config = dict(
    head_dim=64,
    hidden_act='tanh_gelu',
    qk_norm=False,
    init='normal',
    beta1=0.95,
    max_seq_len=1024,
    max_steps=6893,
)
Each number is 128 + 32 x the weight over its row's rms, rounded and kept within 0 to 255. Layers, rows and columns count from 0. The size above them is the row's rms in percent of the matrix's.

# layer 3 MLP up, 3072x768, rms 0.0837, rows 1889-1988, columns 512-543
size [ 94  88 106  99 101 109  98  96 106  92  91  94  98  90  99  97 109  98  97 105  97  94  95 110 100 115 101 107 120  92  99 110 103  98  90  96 107 102 109 100  97 101  98  98  93  80  97  97  89 105 101 103  98  98 107 105 106 116  96  95 107  88 104 105  94  96 114  85 101  96 109 108  86 100 107  95 100  99  90  86  96 100 100 101 107  95 101 107 105  99  97 109 100 101 108 103 109 101  92 101]
[[ 52 152 134  83 132 133 142  90  79 164 122 169  98 172 182 108 151 120 170  86 120 145  84 142 141 134 188 186 112 141 172 165]
 [145 151 151  98 119 164 172 146  89 121 134 123 170 171 130 146 114 105 157 190 111 162 141 142 148  77  47 103 159 194 163  88]
 [108  90 149 125  85 169 165 132 109 133 134 199 104 159 153 137  95  56 181 139 165  91 102 152 129  86  87 123  25 110 111 102]
 [151 134 197 138 136 130 187 135 118 174 109 149  58 173 155 215 109 143 126 115 133 164 110  67 179 139  99 201 131 143 163 149]
 [181 127 103 149 181  58 122 157 134  78 141 110 102 118  74 149 161 165 134 157 150 123  63 170 116  88 185 117 168 147 138 130]
 [143  96 135 173 114 118 114 124 121  97 113  77 134 136 128 120 159 148 144 158 115 165 158  77 127  86  76 155 156 114  91 107]
 [144 162 124 121 139 149 140 140 176 159 165 127  92 173 130 126 104 137 130 102 122  94 139 150 159 106 138 142 161 156 101  70]
 [122 127 180 138 110 133 129 134 132 151 126 128 130 119 159 129 129 104 133 141  99 129 148 160 160 116 109 130 135 206 117 114]
 [142 152 144 130 104 132 159  76 131 148  92 103 203  59 159 162 133 151 123 150 167 111 124 144 159  78 120 131 132 116 170 152]
 [118 132 144 101 118 131 133 162 148 161 107 142 154 167 111 113 159 180  88 149 140 123  61  91 132 102 126  62 124 130 173 129]
 [ 81 104 103  72 138  69 181 115 124 125 112 114 133 197  72 152  75 112 136 149  80 140 112 146 142 122  96 131 102 129 140 100]
 [140 110 101  72  81  83  96 210 177 126  99 121  98 101  79 167 181 130  83 134 131 152 169 104  53 100  84 159 158  93  74  99]
 [ 86  79 101 121 151 110 129 121  90 107 141 106 112 127 120 123 138 132 122  58 101 147 112 137 141 101 160  62 134 132 162 158]
 [116 151 159 149 155 108 100 118 150 122 135 127 123 118 152 153 154 137 129 198 147 115 120 120  89 155 105 134  73 122 144 178]
 [157 209 146 120 145 140 150 119 120 170 140  52 122 170 154 122 107 155  78 105 177 132 131 123 110 135 103 132 124 135 105 146]
 [119 137 107  92 123 149 158  59 145 159 134  90 158 100  87  99  96  78  36  77 120 111  92 109  75 128  83 152 156 183 132  74]
 [168 176 184 139  79 110 121 141 131 171 129 121 128 104 147 100 156 170 138 161 106 101 107 107 119 136 125 127 121 168 115 129]
 [152 140 106 125 172 162 119 120 182 160 104 149 111 123 122 140  93 106  33 138 143 164 146 103 103 174 143  97 116 204  89 115]
 [113  80 164  94 125 113 155 153 124 149 123 153 141 130 128 112 144 183 160 111 142  96  91 140 155  95 125 120 145 150 150  75]
 [ 94 104 175  98 127 135 125 107 147 130 131  60  96 106 148  95 101 144 148 121 119 152 127  96 135 140 130 104 191  89 167 140]
 [111 127 103  98 173 125 167  97 127 160 106 130  92 144 202 156 148 164 152 174 123 158  81 123 104 133 190 165 105 131 148 185]
 [128 108 109 144 140 101 121 182  94 114  83 131 174 109 146 135  78 125  85 138 108 120  94 109 156  62 154 169 107 136 189 132]
 [ 99 175 105 109 119  96 115  93 139 107 158 128 208 166 148  96 132 124 144 158 163 106 146 109  84 156 179 106  56 102 136 121]
 [173 130 152 138 104  69 116 142 137  78 141  73 205 106 141 121 114 149 197 115  82 178 115 134 164 118 113 158  75 136  99 162]
 [127 152 124 122 141 186 128 121 106 106 127 164 155 102 129 184  98 141 106 108 110 149 131  63 153  89  91 104  95  96 106 133]
 [ 97 172 101 150 130 163 119  68 121  98  91 154 106 116 106 100 179 126 157 111 127 119 108 152  99 125  85 184  97  74 127  77]
 [111 109 123  90  83 127 116 108  78 146 133 108 141  99  90 106 151 124 208 102 126  55  55 133 118 171 112  89 130  76 117 122]
 [141 167  70 161 147 121 104  85 132 136 161  97 118  62 133 123 155 166 137 114 163  98  93 120  86 153 113  51 151  73 118 136]
 [100 143 119 142 149 137 188 166 100 150 160 120 169 120 128 132 172  96 148 106 108 134 174  74 141  75 108 127  81  90 115  74]
 [150 206 114 110 146 163 108 112 153 106 138 141 138 134 143 148 106 111  85  91 118 128 135 128  70 118 110 111  69 174  93  95]
 [169 223 120 162 114 109 153 119 101  86 125 101 117 116 135  74 156 104 150  80 127  97 128 115 131 152 132 165 100  86 118 159]
 [129  95  89 119 143 165 149 176  80 193 116 169 118 164 186 170 131 129 144 123 153 145  91 118 125 130 127 139 145 132 138 119]
 [119 151 120 114 113 148 178 115 153 115 163 102 156  87 159 156 122 131 137 180 138 138 172  85  54  93 154 170  72 125 136 105]
 [ 61 128 163 110  96 126 121 178 164 107 118 109 167  97 137  84  69 159 161 136 157 117 171  69 139  71 169 124 118  84 107  86]
 [156 111 137 114 113  81 172  78 137  62 166 133 171 121 137  99  73 111 128  66 171 183 150 153 107 106  61 139 150 130 109 155]
 [126 101 113 111 103 173 122 138 125 106 119 129 130 124 114 124 111 147 146 122 109 111  80 142 109  87 102  53 166 129 107  98]
 [141 115 169 153 130 183 184  85  90 125 128 202  56 132 123 149 131 177 140 123 105 127 107 134 111 125 197 122  82 180 174 130]
 [108 140 143 115 124 136 147 117 129 183 113 106 153 141 142  83  85 104 110 143 141 127 100 148 143 124 131 111 160 103 123 171]
 [ 86 151 113  87 186 100 159 185 106 131 130 153 114 150  87 104 138 155  85  62 128  46 129 105 122  95 117  93 137 139 150  97]
 [115 103 115 141 135 106 152 155 144  95  94 147 180 136 133 161  71 191  59  69 110 127 120 208 109 159 148 126 176 166 131 144]
 [197  97 101  78 114 118 158 138  97 126 115 112 140 102 151 155 108 113 174 173  57 137  47 110 160 133 136 127 134  64 148 181]
 [110  81 131 122 102 152 133 112 192 154  66 114 111 184 158 107 152 118 146 113  99 116 146 123  90 156 103  97 142 124 146 140]
 [101 165  84 141  92 161  89 212 144 128 138  82 152 130 110 108 126  69 115 184 154 159 104 151 142 119 126 126 135 163 142 179]
 [106 115  98 142 165 152 172 129 170 142 127 128 100 144 109 170 145  87  92  91  60  86  64 172 100 141 158 104  97 134 132 101]
 [198 138 161 131 155 110  63 100 143 104 137 106 142  99 123 114 137  80  58 117 143 195 145 147  92 129 142 111 122  92 119 105]
 [154  77 133 152 171 125 145 161 135 153 118 124 178  91 157 171 146 163 188 116 163 179 131  92 160 159  94 107 161 139  69 119]
 [112  79 168 122  93 136 129  97 153 145 171  70 124 117 130 121  86 173 122 152  46 164 132 152 169 122 160 142 125 106 182 115]
 [ 96  84 146 164  99 116 119 167 154 141 130 111 168  83 126 136 170 128 157 100  89 173 147 130 125 177 108 153 118 155 158 124]
 [122 103 150 121 100 146 103 120 197 120  95 105  69 124 105 116 120 142 123  99 135  85 135 138 100  89 112 140 141 104 119  77]
 [ 97 128 102  86 106 164 101 151 170 132 111  87 107  98 145 140  53 167 190  97 150 188 114 170 132 138 109 186 168  63 142 129]
 [182 128 124 129 129 130  76 179 170 144  63  95  83 118 163 168 106 206 165 186 112 149 128 160 209 106 105  92 189 115 129  79]
 [131 138  54 169 118 119 163 159 101  98  86 157 131 115 171 133 135 155 116 144 147 128  92 126  97 112 121 122 125 123 129 161]
 [110 123 160  92 102 148 137 139 106  97 155 161 152 166  94 156 125  90 162 117  77  73  77 108 118 122 110 156 144  84 179 173]
 [120  87 155 160 156  95 136 111 122 157 151  97 152  86 177 133 132 130  86 132 119 131  74 150 108 157  54 128  90 123  77  60]
 [119  95 101 114  93 136 117 155 108  75 122 131 126  97 153 214 115  97 104 119  94 129  81 132 108 122 165  59  63 105  92 180]
 [120 125 130  78 150 118 134  65 105 185 146 153 146  58 166  91 161 209  88 128  62 173 115 103 142 161 188 177 113 151 108 137]
 [106 100 116  97 104 102 131 121 122  82 133 151 119 124 120 151 101  98 138 158 101 132 171 159  99  78 161 119 137 148 144  60]
 [151 157 175 109 147 133 105 102 131 111 111 143  99 104  97 165 179 100 153  92  99 192 168 170  86 159 206 164  99 158 122 119]
 [112 163 117 143 121 151  74 201 158  99 139 135  94 155 170 167 160 139 158 117  87 172 148 189 157 103 147  44 124 105 124 192]
 [136 172 149 112 120 113 154 103 121  63 129 124  99  72 152 124 134 115 149 139  67 146 109 163 114 130 101 135 138 111 112 215]
 [151 102 126 135  93  50 114 193 194 126 110  81 140 143 187 123 110 157 157 125 145 152 133 111 122  86  94 108  78  89 123 184]
 [118 132  80  82 134 169  74 176 191 179  99 143 161 165 102 135  77 181 129 117 192 102 134 102 128  79  87 158  85  82  67 119]
 [145 123  53 161 107 164  60 150  90 141 119 120 168 138  88 137 111 121 193 202 169 177  86 116 157 119 129 127 157 113 132 130]
 [117 111 120 156 152  99 219 136 136 192 101  84 102 130 180 138 137 191 195 134 133  85 141  93 160  90  85 102 132 123 133  94]
 [164 117 191  99 154 129 110 152 159 145  92 205 145 126 228 114 111 109 149 164  89 142 100 114 118  79 114 131  98 117 150 203]
 [ 99  64 115  80 119 163 172  69 156 191 104 172 155 118  62 185 107  44 155 130 106 145 147 134  66  92 128  73 145  96 152  97]
 [140 122 133 134 145 145 170 125 152 112 157  37 117  88  75 168 111 161 134  88  95 136 106 122 114  79 146 184  78 179 174 129]
 [198 150 170 161 110 135 105  89 156 119 142 107 137 109 108 125 140 121 104 117 135 116 129  84 123 161 158 140 105 132 172 150]
 [125 132 159  97 120 177 164 182 207  82 141 151 136 120 100 171 138 103  67 141 157 131 172  92 115 126 166  82 102 144 150 110]
 [118  85 136 112 188 119  69  58 162  59 124 149  70  76 123 142 105 152 118 153  81 139  89 137 124 144 123 165  89 162 102 112]
 [116 113 189 133  35  95 177 185 130  86 144 204 161 167 164 109 146 123 152 108 102  67 120  83 127 121 124  50 153  87 126 106]
 [109  80 214 122 125 160 158 114 170  77 154  97 139 125 152 187 103 115 111  49 134 134 133 124 127  90 127  44 144 141 150 111]
 [172 164 129 124 179 154 158 201 153 147 108 180 142 160 136 120 152 154 174 161 116 139 105 150 109 145  81 147  93 140 129 145]
 [ 97 140 129 182 107 153 199 124 124 157 157  93 148 106 140 142 103  81 120 126  92 137 139 135 158 122 166 101 159 130 135 192]
 [150 130 124 133 158 178  84 168 123 126 110 137 160 118 138 150  83 177 165 159 108 122 109 180 164 121 125 130 153 159 153  98]
 [102  74 180 108 184 129 179 140 123  93  70 112 164 139 128 178 108 151 172 172  73  75  69  89 131 170 146 110 110 126 104 122]
 [ 74 166 152 185 141 141 178 133 148 151 110 156 124 172 112 164 123 120 117  85  88 126 159 110 158 154 116 139 131  43  81 114]
 [133 165 121 145 122 136 149 130 115 147 115  40  98  72 143 113 108 136 177  88 103 100 187 143 114  76 168 141 158  98 166 148]
 [150 124 127 115 168 142 136 132 164 124  92 121 188 154 135 186 137  26 149 160 141 108 118  91 141 143 115 138 143 166 100 127]
 [129 158 179 111 183 111  98 107 112 134 108 175 132 138  90 111 155 128 144 167 106 143 126 127  98 190 123 174  64  95 168 166]
 [125 166 178  81 209 114 100 145 174  99  93 146 127  84  93 100 125 113 145 127 123 169 122 157 145  96 192  99 115 102  64 190]
 [133 133 115 148 140 170 129 108 180 132  86 139 126 136 180 123  89 143 184 122 103 115 113  99  89  68 147  98  90 152 204 121]
 [ 50 167 179 133 110 100 119 122  66 225 123  83 100 134  72 170 123 139 105 154  59 143 143  78  73 108 107 148 109 122 181 126]
 [108 136 129 143 158 134 118 188 111  72  94 151 106 146 120 175  86 197 162 136 153 136 140 150 151 134 124 164 123 110  79 190]
 [138 134 126  98 110 138 156 124 137 174 122 126  81 158 110 105 133 178 110 123 101 149 157 130 104  90 128 157 151 101 138 144]
 [ 68 124 150  84 151 180 146 125 206 111 139 141  71  77 161 138  87 120 172 132 107 117 129  84 202 104 126 145 125 135 174  87]
 [ 80 159 157 112  79 133 107 107 102 138 144 107 126 143 173 166  78 144 176 174 164  84 133 204 123 180 166 125 138 140 126  80]
 [124 124 167 132  94 147  93  77 144 126 176 111 113  88 163 164 115 182 147 135 125 159 107  72 137  94 123 142 104 112 116 153]
 [112 193 136  92 143 139 123 161 131 130 202 121 140 149 185 172 103 118 114 110 148 101 160  92 103 140 142 163 180 165 120  65]
 [101 131  70 112 110 133 110 161 112 159  81 153 107 112 147 150 110  71 132  68 115 101 131 107 107 103  90 161  94 179 117 205]
 [192 156 103  74 151 132 111 106 144 171 172 110 136 128 157 110 123 140 138 118 137 134 115 100 158  82 157 136 157 135 181 122]
 [165 181 146 124 131  96 137 127 120 141 145  99 136 102 161 166  53 161 122 126 141 135 148  99 122 127 102 145 131 144 179 136]
 [145 107 103 121 143  50 150 119 134  61 111  96 156  83 152 139 153 115 111 136  85 100 142  89  42 123 134  77 142 147 108  75]
 [143 101 138  81  65  92 192 123 141 151 164 126 108 134 145 125 167 147 162  75  80 141 120 125 128  95 115  69  72  80  97 149]
 [120 150 132 165 122 145 145 136 126 110 112 168 103 124 113 165 141 140 173  91  95 181 112 114 156  79 152 112 115 100 119 125]
 [140 137  71 112 121 134  94 148 142 171  72  84 131 135 107 169 133 124 134 138 158  78 129 137 109  96 119  89 148 111 158 176]
 [ 80  89  23 129 138 118  87 177 204  81 115  99 139 147 186 103 147  42 145 154 131 155  90 156 123  92 183 166 115 185 161 169]
 [127 175 101 137 107 163 131 158  91  94 139 160  92 154  94 137 140  68 212 125 109 145 133 152 119 159 149  88 136 148 127 169]
 [ 93  67 109 220 141 120 119 186 141 117 133 135 148 110 137 143 130 102  57 145 115  66 172 186 106  83 110  87 146  86  85 158]
 [ 42 146 104 153 175 150 117 111 110 122 167 177 133  61 119 126 178 149 138 149 182 131  69 137 144 110 173  91 119 146 135 136]]
# layer 3 MLP down (transposed), 3072x768, rms 0.0449, rows 1889-1988, columns 512-543
size [ 97  89 110 101  93 101 101  99 106  95  92  95  98  91  97  99 107  97  97 102  95  93  92 109 101 113 103 103 120  94  98 107 101  99  91  97 106  99 104  98  99 101 101 102  92  89 102  97  92 103  96  99  96  97 109 105  96 129  93  91 107  92 102 104  93  94 109  86 103  95 110 115  87 101  98  95 104  97  97  89  98 100  99 103 110  94  97 103 102  96  95 112  92 108 102 101 104 104  93 100]
[[174  99 140 186 171 123 117 126 161  97 139 112 161 202  96 151 139 145  40 145 110  85 130 123  89 156 145 104 191 110  62  99]
 [ 49  87 100  88 174 120 119  89 163 109 156 162  58 166  57 111 168  97 151 159 146 182 114 143 161 101 127 120 190 122 129 151]
 [112 162 130 126 210 114  85 163 107  83 136 123 157 105  89 152  91 190 102  70 132 163  95 156 146  88 172 100 179 174 121 116]
 [142 199 150 123 106 113 138 146 120 151  79 113 127 110 170 145  81 149 108 121  80 143 121 123  99 141 135 138  59 171 139 102]
 [113  65 195 166 102 172 167 192  98 186 111 160 169 137 108 136  56 116  95 101 112 141 161  94 129 151 142 137 181 131 167  69]
 [130 131 129 117 107 107 126 137 103 112 121 170 144  93 139  93 101 196 108 132 120 174 117 140 179 151  84 168 110 176 155 180]
 [ 82 135  98 148 179 247 152  94 112 118 168 173 146 118  98 124 161  76 121 120  95  98 182 116 117 149  94 158  72  70 190 178]
 [127 135  90 142 149 140 173 146 143 120 146 148 166 152 142  90 121 130 176  95 152 122 135 105 156 128 146  98 139 103 160 149]
 [148 154 100 163 121 158  93 179 131 150 100 222 117 166  83  59 159 124 152 164  56 109 134 142 122 207 118 113 143 132 207 140]
 [162 106  87 150 134 128 167 119 135 167 152 174  99  92 138 109 125 131 136 106 119 116 122  84 126 109 114 132  92 166 113 118]
 [113 138 202 105 133 141 137 104 148 140 155 144 105  99 160  87 129 107  67  88 130 146 168 156 112  92 133 195 146 120 130 136]
 [151 147 166 129 174 144 190  45 134 163 148 118 121 134 161 120  46 126  86 126 169 163  47 133 180 149 143 147  53 182 156 129]
 [165  75 138 115 121 106 154 158 120 108  96 154 141 118 116 154 179 129 115 146  90 102 125 171 122  93  99 107 138 136 107 146]
 [116 152  77 117 143 108 128 108 121 140 157  88 111 126 149 178  91  57 113 123 147  87 115 178 128 107 166  99 165 141 116 143]
 [108 102 118 157 127 100 116 110 154 108  87 128 106 136  98 127 155 169 144 142 140 146 120  64 153 111 157  89 187 203  84 132]
 [177 129 147 158 141 142  93 157 109  91 143 159 100 121 101 131 175  89 151 119 151 137 179 157 124 126 117 111 188  94 171  93]
 [143  95 166  97 145 157 143 101 121  99 103 150 139  99 130 187  82  83 200 134  90 149 136 175 192 104 135 130 145 136  99 141]
 [127  75 145 135  93 131 123 177  92 116  65 124 108 174 111 214 175 154 173 113 129 189  85 157  74 191 122 182 132 142 114 107]
 [140 190 118 110 121 150 102  93 133  92 151 101 143 129 201 143 129 109 137  57 150 164 160 124  87 158 154 185 140 136 131 156]
 [133  71 142 180 107 135 142 123  94 125 123 152 136 164  52 128 122 112 130 160  71 155 117 166  69 102 125 121 103 167  85 173]
 [178 124 107 176 116 115 113 132 186 144 120  90 118 191 117 177 157  90 101  76  92 120 164 161 105 131 117  89 114 134 130  76]
 [171 118  96 142 135 116 151  84 156 129 116  95 121 123 123 160 133  90 128  79 149 133 161 109 100 151 102  79 150 153 148 129]
 [ 74 130 178 160 104 191 134 172 121 114 107 181  74 132 146 139 119 146 155 112 165 156 117 179 218 133 114 136 128 100 189 166]
 [127 111 127 106 167 166 131 121 133 139 130 195  82 176 176 120 119 143  94 157 130  92 108 123 118 159  89 142 120  73 144 149]
 [127 145 133 136 143  78 160  83 171 142  72 108 159  99 107 139 158 111 118 165 118 138 116 169 135 159 147 122 186 124 149 154]
 [174 113 116  88 151 136 148 148 131 107 115 186 165 138 137  92  71 128  71 100 139 120 136 157 142  86 147  80 111 107 143 134]
 [130 166 121 133 188 125 163 149 106 144 143 187 133 156 179 170 153  98  84 169 163 189 119 140 169  98  93  98 126  88 153 110]
 [134 138 105 122 164 118 135 112 122 142 156 170  68 188 113 182 118 121 129 108 116 143 139 153 118 107 168 163 144 118  99 148]
 [ 78 192 156 110  97  43 113 108 131 149 155 147 123 122 123 131 128 119 138 136 114 109 136 167  65  99 126 143 103 162 121 162]
 [103 120  97 158 124 110 136 152 153 168  42 131  64  79  90 159 190 110 133 148  73 135 151 117 152 109 137 150 159 135 110 141]
 [144 187 121 122 138 127 152  97 128 115 117 131 139 118 108 115 133 125 131 167 127 113 137 146 117 152 146 147 109 131 116 143]
 [107 204 148 132  88 140 127  28 179 101 136 114  92 141  91  94 133  68  94 118 135  94 138 116 128 149 157 121 128 126  87  97]
 [ 92  82 150 119 101  82  82 158 185 102 134 131 155 149 165 100  90  65 158 152 103 125 135 150  32 152 123  85 181 103  99 181]
 [157 127  95 135 153  86  98  78 177 115 105 147 147 135 159 102 109 127  41 119 103 163  60 141  73  98 120 129  83 121 133 164]
 [135  97 180 146 124 167 158 174 113 111  69  99  83  72  79 126 139 129 130 183 148  93 157 187  90 201  86 136 146 122 136 111]
 [137 190 105 128  96 162 157 121 128  92 122 143 126 117  85 121 175 119 139 152 147 180  63  71 195 112 154 179 115  85  99 137]
 [174 124 133 174 169  91 139 132 200  96 111 137 189 151 193 163 114  80 173 125 114 122 165 103 177 132  65 128 183 156 132  90]
 [125  95 189  84 170 119  96  80 147 105 131 205 138  86 125 143 134 130 151 135 149  81 137 104 147 141 105 148 103 132 144 133]
 [ 86  95 105 147 129 135 113  72 176 106 137 101 111 148 158 175 179 171 120 178 156 158 118 195  93  84  87 112 157 138  59 156]
 [159 171 127 128 102 101 141 145 152  99 176 129 123 191 105  46 130  84 138  94 138 155  89  68 106  86 122 123 133 153 125 149]
 [ 68 124  97 148 125 148 173 113 115 151  75 142  50 117 127 118 194 154 163 124 131 126 164 151 137 157  58  96 148 127  95 162]
 [102 145 110 163  78 191 103 142  85 146 172 101 144 129 115 104 102 138  82 116 123 189 145  89 192 121 155 109 119 112  45  86]
 [115 101 151 152 158 151 171  74 110 162 171 150 116 106 124  94 128 212 139 144  98 100 195 114 138 134 155  93 130 162 183 123]
 [165 121 167 141 102 115 163 108 104 103  87 173  90 133 152 119 153 117 173 137 106 163 151 117  96 124 103 103  74 135 154 172]
 [ 93 113 161 154 110 151 187 135 117 122 137 139  92 154 105 113 124 148 187 156  97 162 128 121 174 132 104 150 145 134 153 121]
 [126 135 116 127 109  91 102 143 125 125 180  81 185 141 139 147  99 112 138 125 104 207  97 143 135  84 176  90 147  58 181 132]
 [172 143 121 129 140 156 153 194 115 110  89 189  43  84 140 115 220 116  91 130 151 140 102 117 130 127  99 100 140 107 159 137]
 [123 158  31 168 134 115 135 101 149  96 141 134 121 141 104  42  95 104 182 140 123 117 127 132 143  96 109 159 153  96 110 107]
 [188  75 119  68 153 161 168 103 139 121 144 222 117 105 152 158  88 156  93  79 105 102  92 108 149 209 153 172  78 137 110 134]
 [185 111  84 136 161 125 142 123 153 152 119 141 134 123 163 130 156 168 109  74 103  93 125  96 113 120 160 103  98 154 139 105]
 [166 130 123 134 207 146 140 114 103 102 175 173 167 138 145 114 113  46 126 123  93 186 123 123 107 104 169 121 144 102 145 183]
 [100 109 194  90 146 172 123 116 162 179 123 173 128 136 154 152  92 112  78 102 123 141 161 130  61 131  93 113 106 146 167 152]
 [199 123 134 161  86 110 139 135  95 128  87  78 224 123 172 109 162 156 143 137 133 115 151 174 121 176 144 149 165 152 174 106]
 [180 118 142  85 171 143 141 129 119 130 107 133 142 126  85 162 143 147 164 161 140 133 126 178 152 163 162 105 121 135 145 137]
 [122 128 212  98  67  85 178 106 116 143 146 191 184 128 165  49 139  90 147  88  51 162 155 197 160 115  91 152 224 125 187 129]
 [137  76  87 166 105 122 153 211 157 113 107  67 112 152  87 119 126  96 127 171  95 132 151 160 123 123 153 159 129 165 124 118]
 [ 80 144 126 132 113 165 146 135  95 155  92 172 132 147 129 136 120 139 130 170 137 132 149 101 165 103 125 129  96  97 136  84]
 [111  94 115 121 147 108 148 209 141 132 162 120 156 154 166  70  72  55 143 138 179 143 100  65 144  70  91  93 163 125 108 129]
 [213 110 143 141 118 100 109  88 133 153  77 189 154 129 134  90 118 119 141  93 103 115 204 106 109 128  79 144 170 195 135 151]
 [161  54 129 123 116 185 136 133 159 174 147 107 107 113 124  90 150 151 130  69 135 112 139 107 143 156  98 107 121 214  83 122]
 [120 148  66 179 176  87 133  43  91 120 138 165 111  82  97 150 144 158 167 156 154 104 105 138  93 160  95 144 151 156 169 103]
 [146 128 122 147 134  93 146 164 111 137 189 122 133 135  89 140 125  73 129  98 124 178 127 107 107 122 147 104  99 116 156 168]
 [ 99 133 145 101 109 187 139  89 176 111 141 111  89 148 108  81 104 123 112  49 147  81 154 173  97  69  82 158 173 112 149  69]
 [140 105 113 149 146 139  67 144 146 101 144 131 123  89  98 110 111 142 134  85 100 101 130 216 123 130 134 158 135 125  88 192]
 [112 150 120 154 124 126 147 169 126 138 120 152  63 110 142 131  96 145  97  99 185 129 109 115 139 106 176  84 118 123 144  81]
 [168 129 125 103 174 124 143 201 167 125  78  81 164 100 114  88 102 139 130 155 136 184 132 123 138  90  75 166 143  78 134  87]
 [118 102 106 148 166  95 136 134 149  86 130 148 125 118 179 138 117 110 175  91 105 115 130  64 149 164 123  93 138 125 126 185]
 [159 142 125  91 141 184 132 159 109 148  91 131 126 112 155 114 127 139 138 142 118 136 142 155 131  97 137 124  97 161 113 114]
 [ 98 212 145 134  55  89  95 102 157 138 123 138 143 136 101 106 129 140 138 158 135 120 165  90 125 160 135 127 142  79 126 165]
 [141 182 134 187 170 126  99 185 137 163 118 105 115 107 165 135 167 114 146 140 118 163 117 161 128 149  98 153 197 116 131 191]
 [156 150 120 100 162 117 120 120 114 145 119  89  83 125 120 189  38 112  99 110 112 130 149  87  94  81 142 189 139 106 120 109]
 [200 159 135  98 114 157 177 143 154 115 126 192  89 113 127  95 124 148 116 122 116 153 109 144 130 133  75 129 132 120 125 137]
 [142 135 117 147 113 146  62 108  73 106 105 126 101  97 129 165 108 155  87 145 151 147 132 153  96 102 128 134 185 144  52 113]
 [136 195  77  91 119  82  98 126 129 154  79 114 120 156 107 121 109 176 164 131 118 182 149 118 106 150 105 142  83 120 145 106]
 [102 140 112  69 141 142 114 162 114 137 114 131 122 145 182  80 111  70 123 154 131 130 182 118 119 138 115 101 139 143 116 151]
 [180 177  73 127 109 143 113 141 124 148 162 126 207  92 125  85 100 137  88 126 176 130 175 158 108 128 131 151 123 165 165  43]
 [136 144  74 114 176 114 116 128 109 120 144  64  92 139  91 112 171 144 156 154  71 139  92 161 136 167 101 189  96 171 106 138]
 [146 174 102 160 124 123  80 138 121 107 157 136 177 162 186 124 163  96  51 126  89 121  96 106 129  94 119 131 132 126  93 146]
 [ 89  79 136 162 156 146 128 122 122 131 139  92 127 159 153 155 135 161 102 137 119 103  93  86  90 123 136 157 118 145 115  85]
 [120 153  97  95 139 190 111 131 117 121 114 115  39  88 147 105  95 163 139 159 117 175 153  97 187 191 177 163 120 121 136  92]
 [133  85  53  97 144  98 118 111 126 137 127  98  97 144 169 120 121  84 145 152  80  82 137 131 169 165 110 168 157 113 177  92]
 [188 112  78 131 189 155  40 157  98  74 141 158 111 148  98  97 172 157 101 126 140 183 153 108 155 144  90 159 185 122 144 132]
 [167  91  95 142 162 179 184 140 160 122 155 146  75 175  98 111  86  81 167 113 127 166 127 126 102 136 138  67 199 100  74  81]
 [143  96 156 104 125 144 152  84 100 144 169 104 148 177  95  48 116 102 177  98 143 185 169  98 130  90 128  81 144 153 165 126]
 [177 141 127 109  83 161 129 110 136  99 176 162 125 107 151 125 117 146 175  75  85  58 131 125 113  80 145  91  78 199 138 138]
 [ 98 136 139 123 125 116 118  88 133 175 112 101 148 177 108 125 148  83 216  74 135 137 142 133 135 122 187 134 143 191 135 100]
 [152 148 178 175 126 104 163 129 145 106 130 111 154 119 139 114 104 125 113 159 135  54 116 119  98  84 151 158 108 166 130 157]
 [120 166 130 152 151 115 141 142  97 139  94 163 114  90  87  74 185  94 100 108 137 146 179 146 114 150 129 162 141 147 152 133]
 [109 100 202  84 175 172 122 142 141 105  84 175 124 126  72 120  96  84 127 118 109 153 142 140 142 192 142 143 115 133 115 150]
 [ 95 134 180  97 168 107 149  79 127  99  85 125 128 116 121 107 106 163  75 102  78 130 117 181 163 180  77 136 140  97  91 123]
 [110 147 167 142 102 174  86 148 128 109 179 161 154  96 160 101 146 138 145  71 137 149 142 150  92 166 115 116 184 131  40  97]
 [119  87 112  62  71 137 122 105  88 120 123 109 152 125 160  90 166 168 182 113 120  71 104 157 161 146 147  55  92 127 104  75]
 [181 188 152 175 143 173 110 143 101 172 159 131 120 134 103 119  65 113  61  81 163 139 129 141 105 150 132 137  98 137  79 113]
 [143  43 185 107  83 175 139 147 116  71 102 141  61 153  83 105 128  61 129 158 102 143 128 133 152 167 104 155 105 136 124 167]
 [113 139 117 132 146 135 116 144 123 116 118  86 154 163 120 175 127 113  43  81 140  52 174  99  96 162 149 178 141 148  93 122]
 [138 122 154 111  83 131 154  77 181 135 172 136 214  79 115 127 135 156 156  99 128 168 171 136 102  93 200 145 205 143  90 139]
 [153 132 123  67 102 122 147 114 114 173 143 107 150 100 110 151 118 138 176 138  64  95 155 102 129 117 153  86 157 174 178 142]
 [106  69 164  97 113  88 142 127 157 127 121 138 119 110 129 144 147 151 160 154  98 154 174 156 131 124 125 156 127 116 125  87]
 [150 170 128  78 139 157 125  84  76 123  82 125 110  57 149 102 147 175 109 157 130 114 117 109  96 117  88 123 141 221 139  63]
 [149  84 154  97 103  84 142 178 135 160 164 142 150 133  95  86 121  83 149 170 100 143 110 168 179 221 116 134  60  91  79 100]]